Weights of a small GPT-style language model, trained from scratch on English Wikipedia: RMSNorm before each block, local attention windows.
Each number is 128 + 24 x the weight over the matrix's rms, rounded and kept within 0 to 255. Layers, rows and columns count from 0. Numbers have three digits each.

# v: layer 4 attention value, 256x256, rms 0.143, rows 100-135, columns 64-127
# o: layer 4 attention output (transposed), 256x256, rms 0.131, rows 100-135, columns 64-127
# q: layer 4 attention query, 256x256, rms 0.139, rows 128-191, columns 64-127
# k: layer 4 attention key, 256x256, rms 0.134, rows 128-191, columns 64-127
v100:112129168107115152109103120102126159160142089136122124126140159148143124187133116158132143118151132125132144127152141146115109126122108114127116135108119147100151092166119123141136098131127099
o100:122127166134122131122086113123103176123171153145133113118125105141122113149139096121147134140136147119109146145122107166107121131127083120131090163138121162125143139154093129144130098123158107
v101:147117124136131138124115124138133126122140139101107072135110128159138119152147169143104114142111112179154115123136137134126115094126088158145108090165108125122102143150147112150149133114141152
o101:159113140128120124086145145126127113137115119128113106138133134115131135128154140137108129150113105158150116101075130159141118120136106099138099106124120133125122121125140099128147136103136130
v102:163100124158123113108139137152185134128149150107067159106150113061134160174126121143137119079164110125167133110135132085119127162146162152093143159128094110164146117095112148131172097083129128
o102:156124126147127127114102128140145107137114146163146136116132121119128152122123135119110141097093093115157107162114118106122111171167117158091176145133108120106098110125122105138183104111144128
v103:125185140111090106100144139124152133089116093165110117140096131105155129113139141100133112110152100091132126145147084146133129122144106147162080130184102128144155149157107136191170134142187091
o103:129182103098094121121149117116167120124117111142130102141113159097153132167132103130133105132183115111107085135141105145123133105111139164121106134126109129143139120122091101138106149131149119
v104:098162088115111124169118104105176121132134175134126188122131132146144120161104128183089175127130113129130111146121104115147107109166108079112114122168151165126139129171142137118123122116136146
o104:125122111128108156130118134140165139120126125121156136119140149135117109120121136142116164121146134115162094141098139086153110113136131097081141152129102164107117124144118108168104102108150127
v105:128092130158103123146143164127123139123140159133109155172114105156173160107104102120109111107139105124163128108125129132108128153127088094122116124111119148117126173126140164110157127133137119
o105:151094116121117121119101151157150128134142149121150161145083115127179126132121124133139101103157126130199134151116128118091138155142094087127126094138140109109088153153117151133136115149133130
v106:110116142093118149097115124108132109139155096112089127141147108131131152124159109137141133107121103136139138135147114102149147132128092150154129095135121126141157145110133144092146096092147084
o106:119097139121145134089095133162142113154133142116087111147176125152156149146147134091135137104149111109142138114119116077139160110150134161102137124137115118143132139105125130124152142122133078
v107:076175153069142168163132114070134093168135091099129174128156150141115167123132121139184136150125179117159139135090161103113105160135141122192109124110137115137141118111116122160154162144138111
o107:110151151138159126113138119123171099154186163127118147094142133154141148150140110115116135168114192129175133151104158108105095123118121110136157097150145119127130130157106149158152137101144112
v108:121119135126109125162091091151109176143124129157155120143076084121129093125155117156152143153129141133141189132080147108091147100139115135140132157128107162130139092137127109154078117122128143
o108:126104147128137149187130108155104162130122136167115081163117114150143107126092124174141122126114123135135121093075153147133145119109127150122140124117084145134128111168127131134129116141124142
v109:091121155133142143123086107135102096131142093138109180114091153100132103103147140145125141133109140146174129077157134151139118130161116145147082094143107151146098084106066114153143134124134141
o109:146129133175104120145123114125137158174119133145123166138093119112122102128186087104150148132084153159139141065175124130132127143157118175129109123123112152164129069151085082142110137141148130
v110:125148111108161097147168165159124120131147127163143107124117149148109123077119125177152179145162111112085123139135113128125107141113090085133138132129102108092096132125115112111116138144124184
o110:112112094104148125141120135101124154155172135153139104127122169158111118110122146165135163159122125131101124145129112162111109128121129088110119119149134117111101097099141140111103117132101129
v111:120133115136125130117124085179148120083140101104134123123165102153098109136138155144167145158132119127131105103153125135130107123125168110137113138153160180113110096122154094086139089143100129
o111:133105141124146144127123116139146141121126088106140099133140136156140125131111155147138150135151155105094118155146128117140126120142098117109113154165127139112124128123137119119165140128143135
v112:118116114165092146148123159136116128098121123122148110139174115143145146118091088150119098153143150158141150120104114143091126169126148118158142126126087126146110155122112126118144151120102146
o112:133102139112108144137115126152102125136113074124115103142147134140160146125103115117107097133165109155145115072145116157121123162150140110134153102144165084144105135102116138105124110098102132
v113:151144113143123075149134151160136110128165153154136077122195154144121123157088132148110120125172131090134103143151141097115136153144108134117151119106090114127111104100175127104165103127111109
o113:126119143133139087135121150152107121132143141129126129118141139136138119134084081139131110104137150114131111125115117102125125130128112126132120122117118089132101103109163109088103119127124120
v114:170164153124098185088119093137113102108098120093088106123118139086118114164173103092114102144086145117118121126140127079165114116129113114159115141095179106128109135166127070141110123165127129
o114:123154155123130176109135123144112144108114118116131108120128123148139133180118130155144121126101111123115122120153144106132132123130135128135106134101132127086098118158121103148127151171137109
v115:157122085108120119126128158151113127106141099158116130096133144158147149148132115119112102085122153132099157145133147164125156126096149069170133143145130126083113142123155152120109147126147156
o115:129110142129109116109115145171131115128127127110133141128149120152118104147153108118111085120160133128099104119145145104095105151100146114129123080106141129054113117132121149135094138125128128
v116:112127096129145109138137139162068125105119114099100125112111133147114135148114187129112132096121178159163107150114147098137121096136152106152109166113151172097138109128175129124094132160120157
o116:145149125116087129153134124183124121133131123120130116112114167145105121122181174136111139115134144107125124129141154123138121102107114097130112173124136163118109139104136107153131119142127126
v117:131099134088140145136121115129161134095160093093110119072169161141139118127107184134167119110128182097117177122193131128157149082138125102078107148074133135126117093127166110142085091100135124
o117:127095150091138125101102105136145161084139098121126124111150115177123148158138153127154138145127155111085132156141140140154132105099113134126177150104118115121116097124155102145116105160109132
v118:124090128095118156100129139133126127127123115110117122145106134132134140132146124098131147119147129123097134126115108105124139065093067125156122128118139122167150160085131127118124107144078118
o118:144134136171149170122113115139137109120091133117131125147112126155134122113096147095137132094140132132100119144114094136107121139110100136137141127145135128151167141141130147119103099140129103
v119:120116156100155113114082136110176132119123147143086129155113169140136130126131100161135106107106122172146135079138138101133171101125113183136097129181101128147172146129104098102164114112131078
o119:140107136120163143144110124157147112131099127164095135133105162117124104143140124128129126127114127155146143129127146134137163131103080146176153124140104124161192130153119113103138121103121096
v120:140115128118107152103141109160128166179165127124114140170086123114094133142136091146139071107117149153138132160150122117157166137138120181136151114124105109165133157092156106105171139153159115
o120:141110153110133109103147095135147132149156161136148148161154106109112076118115098141122088091160103135117113134139124078132126128074144138138177104148093128140132159106137101105142157121139079
v121:123066106120189116151131124162146120107120112154121123137105142114083105120139108109117120088100105122140138134099081132132102112123168155126087130149130117141123138120106123125142142174137144
o121:111092145111189112141126137124143113090111143147106110168116111112128122160130094140148124130104100157121110155156070113135097114108138161109147155129159131131127122136092116129127110172146155
v122:115126088067125137162138098187127103164157143129132126093152127165178124127146145058150119102168121108096096119106144134096075093184166092139116118100180159113092169158156186134139096135129163
o122:128136114106145132133117144161130144170141148120089092121145097138140139121147146085150134100114167140112151113089151101112096088123139128125132145109111160104114136114154159129163111129161138
v123:136106124115106118137127151137128127131077176113115082148151125122103213087131170135134132106137157175179129113098129164106153118128090167117179140129113087141141108161099130117095103116151090
o123:132146142124129122112109134165140134137132174167129125113129158137141188102136153108136170137133139164170129122128128173100119122123142168098110135141103129159111104128098151131091132096134123
v124:142094102147120076148124129162144128107149150125150140112110130148126187173132145088121129123125140142113143137107124129101103179135155130132138137110112132142150145136127151151125125127113122
o124:090125091134113098146159148159130122133138149169119131139107106170122154129124129141129093119132131134165112123145155120119116135128156170125132126152111143143098147156111156128126139148106151
v125:132139087139075149096132108106117148122091106112122088147152125128109110150119144169114128154094151164151130129115126141106107129129118141143119125144152100180146124172108100122095143114140111
o125:119110076130136114118124127162129132115113143123109116109159105119137129102161135135139123123115144190148120118159131118102101158142125116146149157116149120153148098173149129152118131105155109
v126:122138168128124132160119120151099133112137132114105128090117108132152127158125132144105118137140135082126091162116079123092107082144099130175092158083131160126152166159123152151143133085125130
o126:111131133160138159140138156124109129133120125139114106105126109136145134157149142125090129106091169124140136131126109142120113121163100111103105159101145136155134131103105139119123100112147132
v127:117133157131193156096075147091149138092055109150129148144131113089136138122121118147109155149094110091136133111142126138101156106090115086109135114131137116090061122136119073134115152085135095
o127:098133195160174110116119170098129112079116119149155127121125134103127114158146093134134145146147102128116145119132145121133149105096109100121072116115135128122132131124125116123113167099140099
q128:142164151118106149099151120117119107123077114110097128157150159146143133155125087118116150111146136132163131156121138125117103140123136103141147140139162127164145133069132161155166128176132147
k128:123165159124134108109147145114159075095131155114112135129139121117138146153136146122096142156107121133126108129121142108147147165102104108108128104135137130154130134107134092119120197167090119
q129:131140119092143124113149105116140128133133152140138132132128125139143111123160166137167134119157120142154111139086119126125135119139132112113120135117092110119113147087130146123119117107118115
k129:158151145108099118098118118088129122147116110132119100125116121135114085151160150125154146128127105143158093173124156118122132155124109124147135102101115123114114144119126167137076126124129113
q130:087112137129124139143108122145135105129130147137127114160149135144148161126115144101117149107117130135144165120102120132112133081095163103090125143154100148113149083111143106135151148130165125
k130:118152121108147146118089167132111095130106156130121149128131164099114150142128122106125108104154134147127180107109168131124150137114151100099125134153136179134151112105148079100129160104122158
q131:141134126120126133112106122110115138154132138127167141101147109158153098146125088162148158137120130080139149114124146066135142157124138115147136132156094107138121128125121130117128110125123117
k131:101121123108121140128086131115112156169126109098153100096120107142136093142150101124142163146143129109133143109129163103139164143128120108145144110146096146139099121145157124119089140134132126
q132:123117134134140106170125108141121144182147109112098133169155118145110131083086114115098165121134154115137157124095125140127114143114158139124129135124096169136111127147133090119121127137144150
k132:117143144150122153117093112125078118152151139152102147134109153119124159098084133135129146126175162160153123140135084106160136159138133105105139133107095166131122121152102133115123172137151147
q133:157135186118133103085172110086125080140144139150094132078129105101105127074136134141105099105159089152152108158135143117116093121145133145134115139107139114141154123085171136133127164146110120
k133:142099169137140132114146105081154116136138087112136135112120112159143140067121147134129114124151100109152082146165134144161135103110112128121115172112139125132149128108145146164106159152120146
q134:114167146163146096116145124093173120124108143142098152170097148139150134109145096112154088123066121161133098134124108107121156094158090099114156159122182152096148120120126149108090115110147153
k134:115136151158137130104138112108158148148112137150104125156135126162150120117125142138150145120088129126123106151139147088138153101132098144133134118141187140116143085103109125109118106120126126
q135:130114148137125116098109133108150146155157134154184108120129117169127107093110155075106119124108124132132133152095083158126141133154093103118099143145120092129180147102150136150143120136100138
k135:106086135097146129148081128104150133126156133131181131112125117148135118111135155118135149141124135101141152115113113152140143134155124123103125122126082099133156155140138146112135091099097143
q136:127134163134156093126078097143126153142143110146137121133131171113143120146105153155148147118097112094086148148116128138142162127145150140162083131126095174159115156132097175109140153179145165
k136:129132165122123117123104128150122107132126134111114116152114128102131123128129114128097142072107114149094128151141162104146122142154119116150115122110123121128123112140090153135083154130149159
q137:110138160102102096157106130154165127116120091153112130162129125155122116097116129067072123140133145080124089131138093116178166120111121122133134148160079108113162140132167138133084130172105069
k137:131167132126147120134132129110151121171153097164117150115123175151128130093081130094084111132180144113169099144146106141179139135140138100129105098167118134134170167206132113079101154138125096
q138:143154116144146131108094094105095122181108125086084113131105156124161092158082153100105148133096106120138152142103134162127129128124123107113102150121118167135110136076156124106126170124142142
k138:146164114115154123097142121128104099137140186131122114097123137122151110151123145109130137125124107099136154129147135176126104136134152104059109154099120124121086153102136188148090186069135114
q139:135107155144171148124127118148141123158140135129176139168104139170094156108102141158124150116136143115148122144133100114104201125092113147109127133134092123142170145154175105120149110150080152
k139:143114137120152114106117121179112132163124140109141126150111118078146165116102136146147121150148144117107085136118095142114155100122109164111131140154169153167124106152192137099131118144078143
q140:099120140140124156135112138140126110179166121142144122141137116131151134107108132149146135139139156141139133128101142150116130131148088130084129166117075105066142066143139156077133113151150128
k140:115112119121115126107127135132118073155159176153119159078156124127115115130162145144103114147145152122133184164113155142074098164160091156128114146119111111072098105111126127064129124110125115
q141:189088127119077127130122158124113117110171160128134090141072085121127103177132114145105115056110155162125092143122148105142138163142170123126096149170142147143117143150161123162116146111143143
k141:153113150091129111148154148140125102076176151101131068136087118088132082121111110120153129102144159205138114164102137116091128151180163095100145152164145147104115137142160164158128113124128177
q142:135046098138114142130101120107143098137114114136151175072148112125099125160139084114144120167172077119104124112125125093170087154123145080135124119173099098126126116120096116144075134087121109
k142:142113127096139136180141118119157100114136137141108179129166119063092136133141095110149129198141085098133144122092100108159087137125101103155111135174110154140105144112135149114106157149154107
q143:128166122141130203132112172126148154172144129092083129123179148130111182154151165123127098120129100126127127146133168075138175183111104100090143171159061170135125106132189131141164135114152135
k143:121132140103148183126089141122131184143133140120075155107142091119073149123153138096137148108090142120115149132127143100155143122133109102083160198185112121137152145135155147121187163132138142
q144:117110188131139141109098098153143129120104133096127135102154092124117120105110156138134119102129096132120119094122091143150116146082127157078142107135150142156101144136142127142138145125100132
k144:105139199135136158099096117166106130170102139087108133096135175118105075178108147121125110119139123084132115128111095114162173130102147145111147142149132115176102103122126144116168134114098113
q145:147147102107085087153145117114149133124148140155127136113108094143124097135128088124143163143112138125113163089109124114104134107099133132176121148141142112158126152128122145133089134167149104
k145:118147136094118091120113153111040142103142131136151119132120133105130118102154098136113124128134108126136138146118169138112132119113128106160136114174167125158151124131130098137124136157141117
q146:141137124127153172112135127125097102134104102148095138123138130131138163162153119133121164122142125125136111145110120160107134119130109143100138081147120142125127128158126095153174108159112147
k146:132117121120143171113150114152124093105111154171142156130141124155094168131133110122117123105174119111135141142141117129131156103113098118106140097114100149129101142138107153148188142127139136
q147:102119107123113100135153092117130142155145149117117121148119143138115123160123121104116157120134146134116128125103103124105154173161121139130119143168131146134152108139104107093133153128135154
k147:130114134121134118104124121108115112129100111153093141097155104134143134145139138122102161140133144145149119166115094122097141131122120107123095164156111129100166118113117078152126140130109144
q148:134126136113148142159135140169127157111137123122120149136119144104123107156113120137109117116143132095138143103119123147120149146094100116154117141126124109123119136117165165129146157183123121
k148:138129133131134188153112148160165140122130098143157124128131162094127138123151131118106119117106090116149162099143134129139124156160143112127135171132112139099120144136151157137119131150092155
q149:184188137107157150126147148153093125116106134131124167168123156104192137123174098097105100136130138170128151141178117136128128137120146135096132154095183117130145116097123128138147116110160146
k149:150169143130135122174146152148146146118134096080124152155150131126160096140138155081137164080118113106139133139150104147145116178112157125145121160143147133148154138112111109163144160091136155
q150:105210113135113147103152161129093131150097122152135151126128139170105159150140132146120127159146102165121118164119112144153153081121157123114113130094146113114151115127128137121096079131145135
k150:100165129116108136133112144118131152134124131164137130122143154148103156070129115135118127146149118147138114139135118131162158148128125111128132113130145125121153129126129186153095049134153162
q151:086162169085116102091123121139120129169137073124133139120123131117138143109102149081135127142105179137120137137123144146108153116121142134129103108081153094121163154138151117103105130167114140
k151:113132182094141107125138133112126122099142101121139128131144120134137120158128160113180097143134137157133117143138116122131157151107143129140117108122138119104140150099143140112092118141139117
q152:130139131109138118127155125113156101121101134152100163130103139093088112142124153123150105143151139103136095114153127131139154133137095117103157150104154123118139138126142078121130132104111127
k152:137159112097130146133125118145121139141145133106100129138101099109144130133105143169158092128160162117121082127129123139107142126156089170145161145117110118151123128170085116103105102101126115
q153:093140160102092129144171101141142084135164108166142126132086113154083133113175103122141113126134144123135111115100129154108167161156129098057157144133168102111111096136102098136138122117112103
k153:112101133098139124100162113159126108164160113154126157153113132132135090122145122144107132142119110151137104160132114104102140146145109113110122144155139088123194068126090105103113111132114133
q154:139128135111132131137100135110104093146146140141104155089112114131137122122128082120133119159157151166159109107167136065101104143130113102129146088133104149123125138122115111138096103145141139
k154:162104100091151127132128105137124119152139175099152172139107155159125096091117057131141134117152148133161089147161119125113110125077061128131160121114100130133096126123109147125145085159136090
q155:155102136115162160141120147137161110067117082177160171131140129144115137158154143180066124097133165121131139179137092091117129150125111130095170121140155124088128076182111088129130127122142114
k155:153098078116167160131140158188176114050117104126115153086147083099100153109164147138081152154120167123142121172118088162115167174105096139084174137144116089073096120141154045122127163125122103
q156:147153168136131167160138140129149175116117081111148113148092097170087144125132068147113104136163123128100101077117120117125129160103150144132153089109121119116102118100081148116146113085123158
k156:138141160148138127149124106136117144134157125146090151096144091186130159083121113106134119144124066120120130100088104157136111127081181137135184093115105079085113120079093131111156121148130174
q157:163127163116145130158093128095126123150112167107120092172110157126138176145109123128114108115194158125101152117120130142122091161126073118132118112123137141108134134135123163136138171132125160
k157:149131145129125130145113125098111111150149138094121107120115150143112167151162148118135060118159134118135134148143163151114093116141137116109128140109158124142129114126141105122115157122112117
q158:113203068148092136129154135126120109129100086137146133121165123173144170093101110117101095111121146099173094124164129167140130096137156154155093127091138203150125128137184133137128117095138101
k158:127119088092107158113120160136108131133131137136106130144187087136121163122112140136082122109142130106156133165126085142152150123146108197174107139112108132121103094144155149148151072089180092
q159:098144119073132109122132133147122161128147126122115145130114136087105117117062148117118155128112113142105108139148147157071139161158088123162131156090070124133055118097150129179157085091134104
k159:112120149128100140126158101091140139089166127150108105115147115101105117083125102123122122107143133134103119113123138139041094149105113096142131137083103165122054119089130093178152063135117118
q160:108118103121131129129118154113116145142139134148163100146123117151111126137127117144152174056095113130103158113159139138148139122101184091195140104170113167111092114082146087170122160160126127
k160:111121106116154112110135156102108109147140109144139093141150122154120137100137120114143124088113142121136132099084153142161126141106157132147135111158086138122098124102155111128140129163095147
q161:149114149110125147111064151138077106176175067150088100138133122175176118094116094131089117170125150140087152157139138146141071060118112180164119170108120138144130111151130135160173089098122142
k161:127118153098113147117089116101084120168163129121068141197137131147141133106165106103087115136136160125075145121164148168153083125133104170139156155105096142097128120154107114136214109126161109
q162:116117130122129147109123103111134105142155112145098125120155128147125130118142120120130115142125102100161131113119117161072119099174110110132113119093167109132156121169151115127100133099146106
k162:123146151142112122173084093117116123137138168144106115087155136146138139098117114128153152166164125080138156155113109162103146094195116138113129135100129127115160148165101097139088114089161126
q163:110143146150114135147129126176173118124085101147131148111125156165139110118113173120163093116086078126083158127117078125102140081146145101117148118150109117124142134125114130132123147114095117
k163:110099129098166173107120087153184125122119096089148161127123166182118125117098180135144069151076051130110155170091064131126169096104131087167142075160099118119107109136104102159129144170118128
q164:123152108145109097136106108132104135174125128142149138159100143088090122129142141091162095106123134141091153121095090134106145156100121142109111071094113137123192180148147139121108094100075151
k164:129130124146157106149115121116129080163104114139156119145135173061089138114170122094194080120136120146110153123125075125094159137123128110112123075103139130109151168131169158105106120094088105
q165:144095129183160157134144116062114119104135124095133162134130124131115113089154096106144155107089171141129161098116153147080120148099105155127146132150118138137084132147185120120116144140146125
k165:157123120172157135135146117078088101099134144118093141164134088126144111068145103134168136109125135116125150107112112191109146145099135139119103164180141137153096141143121149070133135169131124
q166:157108163144117105145084086109133122138140080129069151132170140131082153121134144121151118103149167125135130078093101147100176151084097122144173084134156109136148167117089122101113084161128109
k166:149104146190137142144121109117123088130076092131066118117147156134144110162162144126171099152175134111116139093101133154109148114139176098133148089128148109172161138116108125052079107114120102
q167:101097135107115101108105112151116126131143071142137112139121112071170104157117178089145083107143118155120135126190160064182128114146158094105113140102179155165124176125082123122105140097182152
k167:113109094117135112139094091146101152148109115146114109102095091089156104137179176060130154108156137150115125149135135110155107138103159074122076141157113132140117153172086144121132147100178124
q168:169111125114102173159065157159136153114103117141112124092134132099135132116110136116179101134197128087121120092129147171162101101099155095096127117135137097076147174131123098170136160162139156
k168:161123128122088130154122138152118156123146105141101151114113131136146096159160136137153127140153127119137131102153148180129119111128150104118111154088130146155161162160114121146149121153092155
q169:143119076175125152128143136138098185138131124128111180149131160135053109084119157132122164124104094176106104094137117089119092133133094092127152133100153099096096134122137155138135104121127112
k169:118188136163106163121175090149122206140143133110118151147159210124084110101120133141135159118113078141118117110119124137126124183127126133116151156109138097104071127152095116134128111143125138
q170:134119204155149135130145145114120172125160146181141131114076116142133130142100149112122130103153077116113148179154133169141077156167159116115131140119152200131101097126134119106158172073141128
k170:141116149138177155134162168096134153123159151178143148127122101122134106151069156128138111129160133122090146139142100145101106156153156157115142154111143156130099099165119103094148124095151148
q171:130157123110119080150098193147143126125145130068114141098148106173086128128124165142102164157139153108132131127097184132123091152194120145132135156095142087115106163126106106116122143105125159
k171:107129161105138109081130127124140138154120122101083165094083135166098138126142148175121163155178138096114145132126162144094098155111154138141126158086108087085095142104129106133136147147111125
q172:117120149113153147146097114113095182141117118086109135107087124114079135131118119142115100171124072127133111150119133120134151128104084092109125112094111104091121075100150121143114110139138115
k172:143129136118151152115092114113111168192172114126123118110084171146080156131105171131134083124081102119115112115167152151108125132113149107101125127129131141122123119095114161156106150132105113
q173:140108135139144155120204089095146175095150143167112139156120148122126128098096115160128159132114137156139136140125133116114147153103115135133093074138117172169135145142098109106115118076120096
k173:079087110147106121119156122119106188091140133143149114154110144133106108097105162130141145140101142131134156138132128153134189156143129133108076081161091116176151124133101103103140141064087109
q174:153151149099122177100070139107106049108083132151120141132135171128181178144131101117082129135097125116096092095138113100124148116118132064142147096102109124156078116161150101130129144122083138
k174:137136133056146179091102100108095052109095143148134128121139162107126138147149115121108153113109154127085153108181113122161136109142091063167118122106132158138135096110167141165113148123095148
q175:153113149161123123103126126129134139117123153124087102143096133122085128138146165116122135153166137146142112196084130142147101120100125128148118150147134106160126094141129126117099115090124136
k175:152080169134080120090115103151128143163152145145118103136115117175111133169142129151135135105146137155150109111088125124155111120141138129133157128164108100141099115110120125109118131179146121
q176:148116109140153091104155137137113112114178155118119127073151079100114083168128149092160124150110124110108107132165101110157154122092103134168153084164150122091089120126132086125107113107178115
k176:126145111155169142124163167173096085116173155100129109100158096145098045154137136104121112110081118090107093147149135064127145123130123122110156061156129132119114130140135087082121133101172114
q177:111066166089131132135104098080128091154086144118133199111126102111153140145107164162142144060102161096142139113148164156161140165159096176178177153178141154156147098105102130086089158101093131
k177:087118112131106145167113091122149123165110124169136143119115148166154135124106153141108136077065130113114134116143157156143164157153115154179178161113109159143110148144090132067073119131112135
q178:176161147140148093138101111124133100126146139148132145122105112119165087125159146154131095133116174166149130152155170093138116093140125117152095100116132123094101150150127153133185136117166173
k178:175143168136164128105133102091113134185107123133144118128120092072114111125151128194122128128102144150124106152117158128130140134159129071131115109114119133069126125135137112128163129096155153
q179:109115105180110112161136093139096128133072123144116150115138113130119094158112145104119116152110134131141125147137165140158145116144174161119079159162102125104134141122088161139132103120161142
k179:111102116154164119179149091128077128127072118127121178123174134084124132133117174104094125118159176135117079152117134106128131128162125160139079132179077120120137155113094170116144104144142133
q180:130129110124109125189120144160115149146127124137051152137145209180124124086154106177079124169143088123138214140112150127126119136145129143112144106087116111118084116096134137126138156175082136
k180:132086108087103126151127107176121147150154173118094128184079175096105128090115121136175122147182133135141182126117144147131100114104090079147150099094114136131073142086112130094175172131093162
q181:153087154139141117119123091105103133152108167141118129133135143117128164142108130100144139152132087149128138135175132099080118187145183170131112097121141077154150102121123116068141128130098143
k181:135082120164095086109119087087084126143089144159128151139150150129175177115138146120139141108111144143109150154154116113095138124161156152129092120128152106167130117168112111098148122164095103
q182:149124117106107143125153107118118151068084119126142119107114157133079141110127106113182174140125129065099134143131171090157121091123092130158136159064151109160134150168160149074137130086150089
k182:142137116140090100149128089142145145092141092092143114066144101128111120091136126124160178136124136075148153137105135111165119120106048113121162123057140155191134158198153098088151134133132082
q183:170121138128100138100130120171128127161123151110127114159086138155109094154160104095146131150107112121106103110149106124075080119131173120152124126121137145149120180100099141150098163128109111
k183:120122102118106098073115088137144124164117142079110096172128119139118137118146101124140115173080129093091075119109087113142112117125200145159169134112133151148120173111125118154107151109102128
q184:083107119160105118146124159104117158094167137143060145138149088152115149145151153100102143148151119117133145169146132187142117118129095117116124127089175089138113127163126142117168113096121114
k184:102078108115133102129150126129113141145161121138082177162158086138115149125128126133115127137134086127133098164154134143181149128135095108141141158098124103082105131190128114110169152106119126
q185:175125188142170121146138135138141152140143094199158116102116143148141179185148109094148151172129150109119145144140130131108142152139150142175135136125124127164140131117086102117121069132093177
k185:148093186155141108112133140116137123161112137150148094058120131151143172152165058130101176157108157149151180137120145136113138146123115164143139119150119148134166105131095138166138102119127160
q186:145180162103140087135123108160120106088151159107133118085149138134109072139141127099139098152133117120084126130150181091112135148160108107121130185167149116139155143150126100148145142168133122
k186:152154174153087087133159076147104123094153141150176140098140127139134075128162114099115097107146131119111121132104148092153105111157131118142106161143126123124138094111118124119124122169155109
q187:154131158143126158096110121119136082095124120061124099137139092151097182117091090074152152137152152134116128135147123128159099137097152133096129150155121115124091135137151145168130151148159119
k187:134128136131109134128107134097130102133143096110130102160168109162129207145083116103109119094111142144122101117170145136141111180127154123071117146119128107129106168148159100166128125144164125
q188:128154121140113099082100084128157171125109140139139121099130145128136100142180154117108141170088112136141098120125122086141108134138090133134131126126150100141068102144137167156101043152085089
k188:133147096176119098092107039115176152132150148101138130117119152093106091153125165127118072129135126147157133136095162084155109114099076161150120147088088106103105125122095155146113072135086153
q189:118154085147124126072127110094127178128116182140113091148130152149129155128152161095166152180132141126123124107128119105149122122162141126123125121141081096088139153181141106122114139136124129
k189:095150094131158149076129103094116168116091164092115057112172142134134137124128155092172116163151142095133146095101121054146156126153187121131134139167116112141129140175173093134146119085115130
q190:139131147151122069112100109094178114105133098144123127147144091126129144162091071141091134116142096120141086124103125132180151116120161124094176120125128139102185105076097090132101140164128149
k190:088093124151159116141145105123158145131151138149119089095124095116111147149125133115088137148122126152136067137140106118143151136125173127132132087105169138076185151132110085198115126146127194
q191:130141115134145119109147129104118088132105089129101075117172146133121125091119117140134143154128096117099080135127136155171165124119123157119134131132123115084097113115094113114133109134153107
k191:136111097136135116111107148086137133131137076116120073104156168171124124119114101134132116155143106117090109129124102143135150106125131121134109188131093119103116065086126112119152122144166149
v128:129151095087149095111159152159104120163123127125102115165135079124119095111163118132118130150082083098121118099083154131170120140135128112112138103101097105135123113102124149154153106115163121
o128:175132179115124158134122101119166103108132153091129136090133171096103160136168116095101122115125111166148135149129119110119121136151188175137144118098127116135106123137067135145131144148143140
v129:116109167147119120160118080134118146181074136119097159151099148130134145162139158169167141105147128111108144135139118100097116119128146109149082115081158145080102155114120146116120103132102060
o129:091153097120107092155115124138163137080137130140139082139092112152095129128072168130163100113068099125117091162138096124170127081125159125148091118139126134123107142151149096110132158148173112
v130:159138134115146146105173145073105137165097125120095138104150132159131100089130158098134140107112099147160155106086107143093142165097128076149138122096118153128149079136112167127148148111140119
o130:128117150096136157087085108125100110079128130151125125103142121121123130150087104163147139125181135135155142131140141158163112139132128136123110130157185114074126095117145121136107132155159124
v131:116095113120089130123105127142124109119125177114140107157107159110149157109177118114134149180124162142128137109137118151151150122152115166186171122127107114106107132127144125135107141133155145
o131:118205131096133174128117090143160136093158072118119115144166119146089132138148103101163115125098130109123077170111140122167157085126086137095127097125111125128123102090163183143155078139111119
v132:139148097104081149138157162080102117110171149166062125160136137094146104133112137090110140111139124123089144118115105112135154129141103106132115094160126147145166152095137154132107116169152120
o132:143138143130107112115154134115147071096127091100092145142113139115116130116118163131125146127109152130146105124148193128133131098075118130128133111160069124152110078164144150155129106115132130
v133:095133135097140108093131158113120121146135161127106141165101173130123152104124161153116124086123153158134144096147124135138114128148144131139128140104099144163128121067145164164101132115107102
o133:124139108140108146152147133176139126121118143110130163159162106141137158168088121098141101103156152123099138126127145128116132127128112143134135153096106123158127121119133181099156108113131129
v134:155212117090167119173108142122135132173087091112151160127093135136139116106150076152136112131115112106140130094127158148117129124146158117099082096181152120112102127120135132142131131134111145
o134:111083149137168150137157107152154116140114128098097096151083119109144125111112092144123104150142149167139146174118155131094100143135113116168112140118127115106155079119154147126170124169101121
v135:100165135137144073142123104153147139138191139104138152152126121138131122141136146127163125136164134144124065099132135132152113157154119073115085139153173132160143117113135096144061094157145111
o135:123149168116128138143150142111116150138135148118126105097094117107116145115149127140128121111177110117143124176168155128123131107156120133114134157141132104118102105133089145145118152169162140